Part of a small language model's weights: 27M parameters.
Each number is 200 + 30 x the weight over its row's rms, rounded and kept within 0 to 999. Layers, rows and columns count from 0. The size before them is the row's rms in percent of the matrix's.

# layer 2 MLP up, 1536x384, rms 0.254, rows 210-237, columns 0-127
100,235,225,150,198,233,164,220,184,214,162,133,211,230,188,190,222,151,276,208,213,180,200,187,172,168,205,187,227,229,197,182,171,187,159,223,215,201,196,172,224,279,235,170,201,241,164,147,200,208,195,193,231,215,182,245,254,169,165,174,222,212,187,273,208,230,183,219,199,183,205,197,309,184,216,200,186,215,262,215,216,260,184,200,207,220,166,214,207,182,209,207,218,193,156,201,230,201,207,215,220,257,197,231,236,185,185,248,190,213,174,224,201,214,173,232,242,241,231,230,218,178,209,184,216,216,247,196,158
098,170,160,259,253,261,178,168,159,233,195,227,237,229,185,126,172,191,215,207,170,186,206,163,198,223,244,232,224,198,197,188,204,242,197,164,248,203,198,213,257,254,147,254,245,169,205,192,225,190,205,177,219,160,173,142,245,180,173,176,196,208,196,169,195,156,171,202,209,147,231,173,184,146,192,171,224,184,213,219,157,173,207,251,203,169,209,226,209,183,177,205,168,218,195,198,215,177,156,168,194,205,221,197,175,186,158,190,228,198,168,207,209,223,184,198,270,191,212,174,161,211,206,199,189,253,251,147,224
101,227,170,225,218,185,172,194,222,226,229,221,234,175,115,231,168,213,147,192,151,134,200,214,197,188,141,194,146,177,175,164,186,203,164,168,224,228,208,210,188,200,178,198,158,179,239,170,189,189,250,215,163,194,177,162,144,193,176,221,241,205,183,189,208,171,202,214,211,227,172,188,132,222,252,195,166,214,185,256,194,190,212,212,201,199,208,224,174,157,199,204,246,173,179,253,260,222,202,226,159,231,199,218,186,165,172,209,195,143,211,173,226,215,180,238,152,134,175,198,221,176,196,197,178,258,198,143,217
097,242,191,223,218,175,212,203,194,241,233,209,199,179,274,194,209,185,159,219,169,178,170,179,223,218,244,140,237,185,191,208,212,251,221,204,201,234,183,207,222,200,190,202,210,190,197,209,195,174,203,174,198,166,245,135,173,191,165,211,180,158,219,204,176,245,166,248,253,109,218,223,211,219,205,198,196,187,222,185,183,188,177,200,206,152,159,263,212,149,206,251,181,192,200,162,166,133,215,186,236,227,133,137,216,218,203,168,183,160,239,155,226,189,172,265,187,188,191,252,210,200,223,196,187,213,237,227,162
100,157,223,260,174,211,233,170,204,190,207,184,225,156,247,198,188,191,232,164,164,177,190,188,217,170,172,232,157,246,181,213,229,219,220,181,229,168,180,186,221,141,188,171,255,170,196,213,188,201,201,186,180,142,143,187,194,224,211,220,194,170,209,182,202,256,213,208,261,222,200,194,203,162,138,231,176,213,205,239,142,149,214,233,187,203,194,214,169,182,173,230,219,210,166,239,198,258,154,177,186,164,168,213,227,212,190,196,222,215,184,158,202,136,163,210,199,206,190,220,211,196,230,193,151,260,197,197,217
093,223,215,207,209,164,231,257,198,222,220,218,194,188,228,201,193,167,204,213,237,207,199,211,175,216,179,214,174,168,218,248,205,197,226,202,190,180,178,165,222,195,167,177,189,242,184,217,201,204,135,218,161,140,192,218,199,235,222,226,158,195,223,144,192,191,150,308,199,218,207,210,208,172,181,172,177,219,200,212,205,203,179,190,188,208,191,178,243,181,172,257,226,218,196,215,198,167,147,252,147,160,239,206,187,195,202,189,193,204,171,200,164,181,135,218,248,240,143,110,173,209,246,200,157,194,168,277,192
112,206,192,154,164,195,233,233,181,236,226,183,170,272,177,198,251,193,189,176,218,216,207,143,208,185,254,163,180,196,157,197,181,244,199,244,170,249,168,163,196,194,159,173,188,209,189,188,174,207,214,144,243,188,241,251,199,208,168,226,175,196,217,217,207,178,178,244,178,221,147,214,249,172,196,225,204,194,211,180,195,201,219,155,257,232,214,206,207,210,183,123,232,151,233,232,194,200,189,185,223,264,105,200,235,197,195,189,152,190,169,170,171,211,193,204,211,160,183,248,183,173,205,182,166,188,220,190,165
100,196,168,221,235,277,191,259,148,221,189,147,213,227,231,171,226,245,217,182,219,184,161,197,206,215,216,171,206,198,132,253,139,240,204,260,186,246,177,187,201,236,161,261,188,227,217,174,191,199,136,229,228,184,211,208,187,142,227,226,175,211,153,225,205,232,135,102,217,212,231,245,160,183,225,184,202,195,203,205,178,221,206,244,163,194,224,216,199,179,154,228,224,193,158,210,186,183,168,221,188,229,190,243,183,169,216,214,229,227,234,241,240,140,261,163,204,212,217,185,194,200,182,268,185,219,192,219,181
094,215,192,234,179,183,221,194,235,219,223,192,205,172,183,177,163,156,248,190,176,181,201,161,146,120,192,234,200,171,147,199,248,206,216,237,215,211,165,160,166,189,204,243,220,161,186,222,157,214,196,155,221,232,194,149,262,203,220,183,274,182,227,209,209,178,210,208,217,202,164,214,184,218,153,185,216,201,222,154,209,139,154,213,227,156,232,226,184,216,219,269,171,209,214,192,176,209,179,192,211,221,205,126,227,205,220,231,177,199,219,212,177,178,177,181,176,206,219,189,217,206,213,153,208,159,209,198,196
096,221,248,191,143,241,167,212,160,258,215,210,220,157,217,193,179,216,286,184,217,194,183,215,246,207,167,222,283,153,174,179,175,216,191,227,263,147,239,212,220,275,202,237,194,230,146,182,167,183,231,143,208,273,226,232,238,131,227,190,209,236,205,226,221,185,172,231,223,209,142,162,192,166,140,183,208,208,209,207,202,237,135,177,187,166,194,218,157,139,174,184,196,206,188,200,220,162,251,201,196,166,194,205,179,239,187,205,191,278,166,181,226,172,164,185,237,234,222,235,192,201,169,203,149,157,191,228,177
101,185,159,155,239,145,197,218,155,220,166,202,191,142,190,199,183,181,242,138,182,168,208,211,221,237,244,204,190,195,206,175,143,213,218,194,200,166,225,219,203,181,177,209,232,171,193,187,220,226,215,175,229,210,204,223,201,238,179,171,148,205,210,188,174,148,235,95,214,194,217,198,157,198,198,213,149,162,208,215,190,150,253,187,158,202,191,232,209,188,150,191,197,239,218,223,190,176,197,251,215,266,152,201,206,184,199,238,142,205,209,246,213,143,212,179,211,190,197,269,158,235,181,199,127,192,192,182,221
110,131,267,172,232,196,177,175,262,206,218,205,221,201,217,239,241,229,214,202,174,177,150,187,208,188,173,160,196,208,141,158,161,173,224,199,162,258,171,184,197,212,208,245,195,218,246,173,193,231,228,139,206,228,174,224,207,204,267,180,216,161,199,180,207,167,194,183,154,187,195,225,230,226,230,165,198,141,181,230,190,238,221,190,148,205,240,155,234,237,255,156,252,232,172,192,154,255,216,194,201,201,217,204,228,245,196,186,186,212,183,198,278,254,219,168,112,201,177,193,225,212,179,225,182,159,204,224,220
103,164,182,206,235,177,159,174,168,206,187,198,200,161,187,257,198,145,220,143,182,97,228,176,210,199,237,173,172,121,177,185,177,264,182,208,207,201,165,244,190,235,208,219,238,234,212,176,213,243,157,224,253,169,221,162,201,176,207,238,215,249,178,188,207,220,205,211,203,188,245,214,145,211,140,182,148,200,192,220,224,212,230,186,216,197,268,238,222,176,192,157,183,171,192,202,143,245,162,180,203,224,244,163,200,184,173,198,236,169,214,186,181,226,209,170,197,246,246,233,192,244,201,173,209,208,154,227,223
102,185,241,184,207,264,242,209,203,221,155,161,232,220,236,192,223,160,213,167,186,163,166,189,176,223,278,226,149,180,203,166,222,189,271,184,160,225,230,209,235,217,207,204,219,198,178,280,177,211,170,166,213,163,245,178,242,206,260,205,199,196,184,150,237,172,190,183,211,186,208,194,238,215,212,204,190,166,214,174,179,254,180,174,192,198,183,186,207,224,188,211,217,219,236,226,190,163,192,167,235,235,209,211,219,222,230,214,137,201,201,155,169,190,195,196,222,248,180,195,180,179,264,221,237,187,262,207,197
097,252,238,203,196,170,230,179,167,234,202,158,194,229,145,217,246,204,129,221,133,207,234,188,202,232,203,214,197,225,173,207,192,198,225,168,215,221,170,224,202,187,206,206,237,163,206,197,210,198,217,257,216,221,215,196,198,156,222,223,166,210,184,214,151,204,194,189,203,221,180,177,229,192,166,217,235,172,224,180,163,144,259,218,222,204,151,221,176,209,207,207,149,235,176,171,186,246,202,216,232,169,194,179,210,198,200,212,204,241,159,216,229,198,244,212,175,192,181,164,247,226,201,208,222,229,229,221,189
100,194,204,179,259,229,217,251,193,211,224,188,183,161,242,255,195,172,234,233,198,173,248,182,195,179,268,238,133,257,151,177,231,205,153,249,153,209,230,184,192,162,186,214,185,223,200,224,229,178,195,205,218,240,234,177,182,205,144,217,246,160,216,231,176,244,185,231,213,180,164,234,195,181,155,164,181,216,172,198,188,214,177,234,176,233,172,194,183,190,214,208,189,225,241,208,220,172,169,206,202,230,188,220,198,216,189,168,188,198,190,195,166,151,198,223,259,214,205,182,232,173,168,160,224,218,171,278,170
099,240,222,189,285,222,166,189,171,258,231,254,182,196,198,179,229,222,181,224,196,235,215,252,186,242,194,202,195,215,245,200,190,182,236,267,176,219,253,188,171,220,240,181,179,158,191,203,210,206,108,176,201,207,195,206,222,226,121,197,138,210,268,174,193,136,196,160,186,212,179,227,235,222,243,204,154,159,223,217,212,212,233,194,162,186,227,171,225,163,233,219,208,158,206,181,186,196,168,163,160,175,278,197,204,204,213,144,211,197,235,257,268,226,255,184,195,217,189,160,200,257,210,230,246,154,176,183,206
100,174,139,253,217,266,197,195,186,168,210,188,180,208,187,241,245,226,164,233,152,221,185,231,199,163,209,181,214,161,178,231,220,141,197,164,210,169,205,216,189,180,200,188,217,200,223,186,188,127,177,144,171,160,179,224,161,185,249,237,196,234,223,209,254,144,191,200,136,228,225,228,206,260,143,206,162,214,228,243,176,203,194,235,215,165,196,182,228,186,189,288,224,206,185,208,178,197,194,199,125,198,135,160,195,266,115,250,158,171,174,187,155,178,195,199,175,211,184,226,177,222,158,211,212,232,215,249,159
097,231,175,190,208,180,165,148,158,230,241,234,211,233,211,176,231,205,208,178,241,193,159,270,180,212,184,207,187,259,224,242,179,172,170,188,227,229,203,157,142,219,209,181,211,229,181,194,181,118,220,149,156,200,181,173,230,232,200,182,162,162,229,140,205,168,174,169,207,223,193,186,184,143,175,143,250,224,168,194,194,157,215,184,217,213,209,166,195,231,194,172,245,188,179,220,238,223,225,174,228,133,159,244,208,246,215,208,183,220,191,174,204,233,164,241,251,198,181,272,181,238,149,225,185,184,175,224,246
095,174,196,147,189,183,161,194,185,201,245,192,180,222,259,181,231,175,190,192,208,250,183,169,218,153,178,125,158,161,196,196,212,159,170,206,176,182,170,179,188,148,185,231,217,184,222,179,170,211,263,223,228,183,227,194,212,186,206,173,219,208,262,185,205,197,211,156,205,158,184,205,227,212,198,177,197,213,233,218,246,241,218,166,195,220,219,268,225,214,241,193,226,207,181,199,256,214,171,228,187,203,140,219,213,239,186,180,192,173,243,240,262,212,169,194,167,214,212,220,225,221,206,230,208,224,157,219,236
101,229,254,166,189,194,198,265,204,209,183,194,207,212,241,230,192,225,262,163,248,132,202,148,203,165,244,170,201,200,206,213,195,272,227,137,197,185,159,122,199,178,159,159,207,207,220,215,153,199,204,185,182,177,146,196,213,164,212,211,171,235,180,206,241,194,206,143,199,170,181,210,204,181,163,209,157,235,162,225,165,179,262,135,230,185,219,191,220,186,249,214,255,233,202,149,187,181,199,200,197,242,167,205,177,157,237,181,244,174,189,202,215,169,200,197,232,171,226,207,245,189,196,182,179,215,204,217,170
096,219,217,169,139,169,223,198,144,235,196,221,187,224,212,171,195,230,161,231,195,226,213,200,203,182,201,201,239,223,146,167,176,247,201,200,265,166,184,203,253,154,224,197,257,201,218,175,163,184,197,196,242,217,182,157,239,181,172,224,276,210,203,239,217,178,134,210,187,213,189,198,168,224,144,221,187,209,160,217,222,213,208,216,209,166,175,262,230,153,215,221,179,219,186,257,171,192,208,173,210,161,213,212,170,242,198,206,133,229,158,172,183,158,148,203,214,185,241,192,204,208,172,183,155,218,205,176,180
094,204,216,227,168,265,154,180,260,237,231,208,208,172,225,181,238,240,225,180,154,243,193,170,200,188,229,210,167,226,206,178,218,165,236,255,200,195,194,184,200,157,229,160,163,197,176,181,189,173,219,184,171,237,182,219,223,193,189,218,130,225,213,242,196,208,294,225,221,236,171,233,134,216,165,199,179,216,226,195,150,198,178,189,189,234,176,199,210,207,180,127,145,174,170,215,205,238,227,249,225,181,156,217,209,221,177,257,216,212,265,230,189,137,187,228,211,200,210,184,263,204,157,204,214,172,153,191,228
104,179,163,221,224,159,164,205,144,222,204,168,174,166,246,201,220,223,209,197,173,174,170,263,175,194,213,205,194,190,181,190,146,201,236,204,122,267,191,170,219,252,191,227,226,194,167,174,128,213,170,169,249,202,130,180,209,203,164,234,205,94,270,206,179,208,149,185,221,171,251,220,173,235,221,174,173,236,177,222,159,210,218,233,173,145,180,210,215,182,200,187,202,262,175,225,190,188,220,210,151,229,217,206,212,207,213,190,174,211,208,193,138,165,242,190,154,224,181,264,226,211,189,213,202,226,163,126,205
117,208,210,176,234,183,184,178,166,234,242,216,212,219,209,245,237,227,190,177,187,269,235,191,265,157,172,172,185,200,247,253,212,176,221,202,186,250,158,158,174,174,239,219,197,156,204,177,192,191,177,161,187,193,179,210,279,176,228,178,173,197,163,189,241,198,196,197,172,284,200,158,237,168,207,212,261,153,193,180,210,217,194,269,201,144,240,210,205,145,206,250,193,178,237,193,228,147,212,229,205,207,248,247,169,196,204,209,206,225,144,203,151,172,222,190,199,141,203,181,185,231,217,231,164,217,208,194,194
088,207,244,169,203,196,226,213,259,200,203,226,188,170,178,251,170,131,149,228,147,150,184,219,173,233,218,202,184,183,207,187,239,185,208,221,215,233,202,245,221,186,216,183,176,221,206,228,247,223,128,200,229,243,190,196,183,171,183,237,150,147,177,153,186,260,203,213,212,223,202,120,227,147,205,210,196,249,187,204,196,234,150,187,191,236,182,210,185,229,197,228,234,173,174,194,228,189,207,200,212,223,229,163,226,237,207,188,210,202,178,179,192,162,189,221,179,198,210,168,210,212,237,159,158,137,227,228,94
090,224,242,160,182,236,210,219,207,191,210,219,195,228,180,173,122,224,137,199,205,202,177,197,231,202,258,203,193,191,174,193,218,230,233,246,259,213,229,219,231,205,141,162,213,229,248,200,194,197,271,213,220,169,263,211,198,244,191,233,218,165,203,161,225,201,186,114,214,146,204,229,201,217,176,198,186,209,229,221,204,198,168,232,175,283,179,280,198,163,220,165,234,177,195,179,249,218,223,254,196,187,187,204,165,156,180,153,222,211,214,227,182,215,266,204,176,205,229,210,189,221,200,175,196,208,207,256,218
100,241,190,190,198,217,215,224,194,218,208,180,171,209,240,172,204,175,224,239,232,239,202,251,240,191,207,134,198,207,150,206,154,243,235,266,219,242,193,219,203,221,190,184,222,239,213,266,192,208,183,188,190,197,140,183,213,227,199,185,199,181,242,183,220,229,192,198,200,243,255,242,200,203,223,199,189,191,239,200,213,194,230,206,155,163,201,182,200,217,210,210,176,170,193,210,173,196,184,242,195,178,213,140,227,223,224,169,193,202,264,181,170,173,183,179,279,211,173,198,212,173,195,223,216,190,243,198,221
# layer 2 MLP down (transposed), 1536x384, rms 0.124, rows 210-236, columns 0-127
104,180,159,251,197,142,227,176,177,187,231,204,231,177,206,186,192,186,217,207,217,142,170,140,179,214,231,163,165,210,202,231,232,190,199,153,171,191,216,205,228,199,191,189,179,173,184,246,210,167,227,224,210,204,208,173,158,220,219,257,170,226,164,135,208,191,261,115,148,200,191,210,240,218,198,153,212,232,186,194,184,196,184,226,239,199,229,211,199,194,170,239,192,197,194,225,188,158,230,232,240,253,226,212,188,228,236,232,248,160,193,210,204,203,213,158,185,195,175,165,222,222,216,203,232,184,164,170,213
096,162,227,187,219,240,165,204,235,213,230,206,164,181,226,187,241,213,209,165,209,247,200,235,206,198,196,226,188,228,226,191,174,194,221,223,231,257,131,242,214,180,214,197,193,230,222,209,140,194,198,161,188,246,175,250,171,198,201,194,117,186,186,204,215,253,251,172,171,180,177,176,198,211,213,210,218,149,219,209,202,146,203,191,151,207,227,252,145,190,211,147,208,257,192,199,179,179,219,246,192,197,235,198,206,209,207,219,205,177,180,223,212,211,194,198,182,208,187,156,215,205,143,241,218,172,202,137,243
098,214,228,254,191,196,221,228,250,205,196,167,204,202,230,197,206,207,192,235,252,243,209,203,250,213,238,198,210,200,173,212,238,225,168,201,219,167,183,244,253,242,194,233,202,240,166,206,198,255,228,145,198,233,163,173,222,180,148,177,184,176,203,265,232,228,161,205,207,226,199,186,194,239,197,188,175,194,223,202,202,215,203,158,176,185,213,157,170,252,174,215,202,175,191,213,265,176,254,168,211,241,259,163,180,192,180,244,241,193,191,224,217,246,169,185,237,167,143,206,161,129,151,202,242,202,185,131,181
091,228,213,149,209,235,147,193,188,204,164,158,161,233,178,191,245,200,213,181,200,233,219,208,205,198,197,177,208,162,210,247,235,177,183,212,192,174,253,154,166,167,253,187,188,218,137,195,232,215,234,195,214,186,185,169,238,169,217,201,214,221,181,171,258,225,248,199,210,211,211,237,191,212,233,228,202,232,246,223,248,196,185,176,191,195,208,191,245,214,213,243,209,169,217,181,210,244,150,216,151,203,264,201,216,213,201,251,230,223,192,192,159,235,207,214,208,209,161,182,172,224,153,196,203,218,219,182,214
102,222,217,198,195,159,196,140,183,198,183,215,215,182,237,203,169,236,200,219,194,199,193,184,251,234,159,260,170,199,241,251,229,217,201,138,204,142,220,196,252,227,178,189,198,217,219,216,226,238,162,212,140,198,209,216,205,222,203,152,189,215,213,210,190,243,184,189,208,286,208,218,272,193,167,177,225,261,208,190,169,163,220,185,247,174,201,179,197,255,143,198,184,219,157,239,235,300,218,176,224,204,221,180,229,252,233,200,170,244,178,190,213,153,173,222,210,237,175,203,238,197,198,195,136,211,201,183,195
092,176,206,209,134,203,153,199,257,179,195,152,236,232,243,229,236,219,191,215,174,184,210,192,187,157,221,216,132,202,200,190,205,199,239,208,205,209,174,224,235,231,164,177,226,224,187,184,190,212,253,191,207,199,256,217,195,200,196,263,183,142,185,198,192,178,187,226,191,186,168,233,196,147,150,137,152,215,144,175,240,204,216,158,190,202,111,245,207,196,197,152,246,206,220,219,259,226,206,203,223,115,251,161,186,239,182,227,201,232,186,162,211,215,199,203,244,201,198,228,246,184,141,207,135,243,210,264,222
107,231,201,213,203,209,175,147,167,212,242,216,135,198,219,224,198,165,143,175,228,198,189,125,164,210,188,118,221,182,165,224,202,242,175,221,168,270,177,124,161,188,179,237,224,236,249,183,168,229,187,186,197,138,222,154,239,192,212,168,216,207,194,194,177,194,201,219,199,228,208,182,219,146,235,235,188,207,153,210,229,150,163,143,194,246,155,240,207,203,207,195,241,180,180,147,176,198,150,233,165,190,203,201,237,250,207,256,179,249,212,206,206,173,169,189,249,172,264,226,211,225,126,210,176,203,206,205,230
100,223,160,206,228,228,165,240,263,215,168,204,179,238,253,242,194,256,217,202,222,227,271,205,155,204,205,194,212,245,274,268,162,241,153,208,185,202,224,213,206,187,184,203,217,215,164,306,240,199,229,197,206,188,195,212,228,198,208,219,230,181,209,100,228,204,225,170,201,202,224,224,201,199,186,195,193,237,172,249,204,209,169,188,137,156,225,214,238,185,180,222,197,217,216,184,216,214,194,217,211,153,171,216,179,187,255,277,228,198,203,233,237,204,229,255,160,251,160,153,235,270,236,239,264,193,211,199,162
095,216,193,153,179,244,193,231,204,167,221,259,189,183,194,233,181,154,223,173,177,219,246,178,229,157,189,239,211,218,221,185,236,171,257,213,228,218,218,164,210,172,200,152,185,211,200,175,260,178,214,205,217,202,206,202,199,162,170,142,197,190,196,234,213,233,251,195,198,157,192,246,204,204,128,190,223,213,238,187,234,236,223,206,196,265,242,206,200,191,246,221,174,164,140,221,182,152,241,159,207,174,192,160,159,165,217,169,232,186,139,175,166,210,209,174,215,195,220,160,203,222,196,159,151,235,227,205,199
098,164,213,168,190,174,167,180,219,193,218,202,202,197,217,165,215,226,190,193,210,167,200,200,265,202,195,209,204,168,169,240,230,191,241,175,191,204,199,226,266,191,205,174,184,211,221,210,162,148,218,190,231,246,242,213,266,229,201,172,256,208,221,192,271,175,212,186,208,158,197,190,216,193,205,185,181,220,138,231,166,241,180,171,231,193,219,224,201,203,197,201,263,217,226,166,253,211,264,181,210,183,179,199,200,167,179,200,202,177,212,159,211,187,206,250,225,216,237,253,159,214,160,203,220,231,226,224,167
101,197,174,252,182,207,197,252,167,243,187,198,213,177,151,194,170,236,166,191,180,127,199,271,202,210,171,205,193,200,195,191,207,146,210,217,216,212,214,201,285,216,191,142,206,186,191,256,202,194,193,236,197,215,223,194,169,210,237,186,187,207,224,189,210,210,184,182,212,165,181,182,172,246,186,215,134,207,189,160,192,177,164,210,241,201,163,163,267,200,207,181,208,221,230,220,245,221,210,235,268,183,223,201,223,199,199,186,171,208,209,192,214,172,191,139,194,177,197,182,207,253,205,182,160,177,111,165,220
105,205,165,196,206,174,217,183,185,185,200,221,203,195,190,211,176,167,147,161,194,171,215,164,217,202,162,238,192,140,213,210,200,227,222,179,197,198,252,211,154,177,179,198,259,210,236,190,185,246,132,208,213,198,231,198,216,214,209,196,172,162,195,202,183,203,142,186,227,175,183,228,183,253,191,225,202,177,205,222,217,186,214,209,236,211,233,175,163,213,189,204,215,175,231,152,205,239,180,205,190,188,189,217,176,182,241,209,197,191,234,223,213,201,241,257,180,198,205,176,215,218,175,199,233,202,200,276,184
098,243,225,177,159,149,216,214,215,233,226,158,222,222,176,251,202,159,185,223,189,173,193,198,159,163,143,217,225,209,215,218,215,197,194,223,202,179,195,194,184,234,190,212,141,191,189,198,261,208,199,210,211,246,209,216,185,221,177,172,227,211,199,206,170,178,206,206,156,195,249,203,216,215,228,169,212,180,246,184,171,145,148,219,183,200,218,265,218,170,263,176,191,209,230,192,149,137,192,214,202,213,97,264,175,218,236,273,174,205,164,193,215,195,175,259,159,164,176,205,214,201,195,219,190,250,155,200,237
104,258,207,256,250,222,160,195,147,178,215,188,207,199,230,226,203,192,209,174,175,166,236,184,170,212,230,212,149,234,197,184,194,204,209,183,222,188,236,193,163,200,210,163,280,255,226,187,145,290,234,207,211,223,216,196,179,206,199,215,192,146,238,220,166,198,267,169,226,170,200,227,205,234,255,219,166,243,212,144,205,218,151,187,209,178,194,260,182,144,188,177,243,176,231,230,227,218,183,191,262,197,213,203,195,212,152,226,209,180,202,204,224,198,198,218,271,200,152,202,191,187,164,214,197,222,172,225,285
091,215,172,165,193,212,138,219,213,189,141,197,159,226,203,200,221,159,197,187,181,167,200,174,219,213,240,146,162,140,188,194,163,191,189,237,206,220,172,219,122,156,201,165,214,243,209,184,197,223,126,187,160,186,224,181,219,275,216,222,222,206,200,230,216,185,214,165,167,208,204,152,178,237,223,211,209,226,144,172,218,221,186,166,212,172,262,178,221,210,200,224,175,193,156,190,172,244,198,197,234,193,204,223,254,183,270,201,227,168,216,183,151,239,196,178,229,245,245,199,170,229,230,247,162,251,175,145,211
100,217,209,210,222,194,172,212,189,132,175,219,147,227,174,153,199,204,188,199,212,202,233,199,202,119,184,199,228,161,184,232,226,154,197,220,262,206,191,149,163,213,215,177,186,202,194,243,194,181,185,234,170,195,190,217,187,183,216,199,180,224,159,220,170,235,195,177,184,191,182,210,223,191,237,222,196,182,219,186,266,191,197,219,202,210,171,198,207,258,182,241,208,153,201,189,205,123,163,249,180,191,178,169,207,237,181,231,193,174,241,241,220,230,206,227,99,202,175,201,223,232,198,220,232,236,229,204,189
099,217,252,225,185,205,181,210,217,180,258,201,237,236,204,207,206,181,141,214,185,182,219,227,158,212,129,179,174,233,227,168,195,217,245,224,161,164,184,184,208,203,182,167,170,211,192,223,204,174,195,207,213,233,255,168,213,257,180,199,211,217,228,202,183,166,249,129,193,223,178,160,237,220,177,185,232,193,173,271,189,185,226,213,192,218,218,195,240,254,242,227,196,213,178,202,183,198,207,248,225,158,197,241,186,235,223,167,177,176,202,191,214,200,246,206,203,206,161,232,186,164,235,227,210,136,204,175,216
097,242,204,187,245,190,164,183,240,173,229,194,167,225,138,225,170,208,200,195,249,244,220,240,230,198,209,276,203,231,184,223,214,257,211,189,233,199,188,227,252,224,188,229,194,191,212,213,185,231,157,198,238,147,185,177,180,205,168,207,203,185,191,235,205,262,214,185,222,151,199,186,221,183,142,203,248,203,193,179,197,247,154,212,239,182,159,149,174,252,227,209,242,176,178,183,215,199,163,178,172,152,213,249,168,194,237,158,201,211,159,181,224,218,170,192,237,215,135,161,208,194,144,195,150,190,191,198,206
095,209,242,160,155,255,177,184,135,202,181,209,232,171,165,225,223,268,216,215,211,159,164,253,227,197,194,219,249,220,169,168,201,215,235,231,174,161,146,171,218,234,260,224,187,218,215,148,270,186,158,140,243,263,221,261,193,194,219,160,181,199,166,198,167,189,219,235,233,204,166,205,225,230,200,170,208,225,175,250,246,230,239,262,203,174,223,189,235,196,220,216,161,186,179,202,233,190,241,201,250,207,221,230,199,225,125,166,154,178,192,203,145,166,181,183,180,151,236,209,158,228,193,201,192,203,220,204,176
101,217,201,174,222,192,224,217,233,212,189,190,235,226,171,161,206,205,221,219,190,202,189,184,211,197,246,133,125,208,169,157,205,187,262,189,196,229,178,192,219,178,249,172,205,226,218,178,223,209,205,152,214,162,205,167,193,186,172,222,202,209,223,204,224,224,187,202,212,196,158,267,225,256,118,142,217,181,215,147,238,175,187,222,215,259,186,286,205,211,140,173,240,209,231,192,244,221,170,178,183,133,212,268,212,223,240,214,233,164,284,210,184,192,137,127,175,195,139,224,182,246,195,207,185,224,182,247,221
108,172,198,224,204,193,259,231,215,246,186,184,220,173,224,217,186,243,208,178,216,210,231,184,224,199,226,263,256,223,215,198,295,201,167,229,176,156,233,188,230,191,206,192,230,153,241,195,209,216,189,227,180,201,206,148,205,178,214,174,209,225,168,178,168,219,231,176,194,187,200,193,213,186,143,182,179,131,173,192,175,148,181,181,151,227,163,226,236,173,158,205,242,245,188,225,201,263,220,207,181,157,200,139,194,226,181,213,163,133,218,148,240,180,188,192,201,188,157,217,186,248,193,220,223,203,206,192,188
098,242,190,201,170,196,226,210,205,228,177,223,155,211,202,164,225,273,222,207,176,238,234,180,204,227,211,230,239,199,168,197,187,164,183,211,203,178,203,242,232,226,216,158,208,187,246,213,307,189,169,189,251,228,172,184,241,204,146,206,186,185,174,209,181,180,226,165,156,152,167,169,194,231,165,199,216,206,225,174,172,208,202,247,217,230,192,172,235,202,215,185,159,198,231,190,220,246,208,214,186,180,189,214,247,214,202,223,190,224,110,197,188,142,195,192,185,183,198,240,178,207,168,141,159,190,167,184,202
097,243,147,187,192,263,220,209,240,235,160,206,267,211,167,190,228,137,216,210,208,167,209,177,233,165,214,193,175,249,207,204,179,216,162,188,228,219,171,217,235,226,226,137,208,174,233,248,238,219,135,203,183,154,221,193,227,156,195,216,189,154,156,189,222,173,209,229,149,204,231,166,164,203,188,138,198,189,208,148,220,206,189,268,223,214,184,174,176,184,222,194,200,216,260,207,223,270,253,219,195,223,201,210,237,182,210,169,210,194,221,204,212,173,255,166,216,190,134,177,215,199,208,202,221,191,243,194,182
099,176,189,144,231,142,202,180,232,164,263,189,157,166,207,268,174,213,214,250,198,204,161,169,179,228,174,237,191,248,189,172,186,226,233,190,166,164,215,211,213,202,176,211,182,211,223,179,199,148,231,200,152,176,185,208,288,226,254,213,190,192,225,208,195,228,215,199,177,233,259,233,188,184,196,147,158,218,197,230,186,217,211,195,190,179,202,180,225,227,241,185,217,220,170,133,208,157,252,179,207,167,167,214,284,143,195,195,187,147,179,205,219,190,206,210,184,271,240,201,234,185,188,159,204,165,271,201,160
108,210,201,135,203,200,159,207,190,215,244,202,212,187,209,207,247,176,191,203,218,186,234,135,210,204,230,219,222,198,211,208,185,224,225,250,161,148,185,246,202,182,207,195,162,130,210,210,180,205,262,178,169,204,258,230,212,258,221,158,184,178,221,276,182,219,189,198,228,243,217,145,225,159,211,179,184,156,229,180,149,220,186,181,215,248,174,252,174,226,212,180,217,208,173,227,204,195,219,213,223,245,182,169,226,208,208,199,233,220,181,244,195,195,148,193,178,204,261,167,219,205,168,233,153,209,211,194,186
092,189,258,207,172,238,186,183,205,192,204,212,221,252,223,144,166,185,221,193,185,176,213,146,211,238,180,257,198,202,214,218,235,204,243,161,219,272,237,237,255,169,182,182,167,187,183,196,178,183,217,261,189,239,199,150,214,153,165,224,198,167,204,205,245,237,194,167,174,202,230,181,254,174,217,191,183,262,160,203,250,213,259,205,215,240,122,201,165,179,214,243,186,194,210,217,201,232,142,230,214,230,187,244,185,195,175,254,189,171,203,206,120,197,191,203,195,148,222,188,214,181,160,225,209,147,248,220,223
093,239,194,233,201,208,219,187,215,213,179,157,254,185,232,237,250,183,207,232,215,181,183,238,171,239,236,129,234,246,236,199,219,234,185,166,153,217,210,177,151,202,178,206,190,156,229,245,207,275,242,222,233,228,175,158,124,203,195,218,182,240,213,185,118,179,191,227,236,219,193,198,211,196,182,203,163,211,167,197,179,176,145,209,195,175,189,218,166,249,218,193,167,204,150,263,186,202,235,211,233,191,238,179,209,226,241,194,164,212,162,227,214,141,187,198,172,200,152,215,197,187,225,148,215,209,230,214,202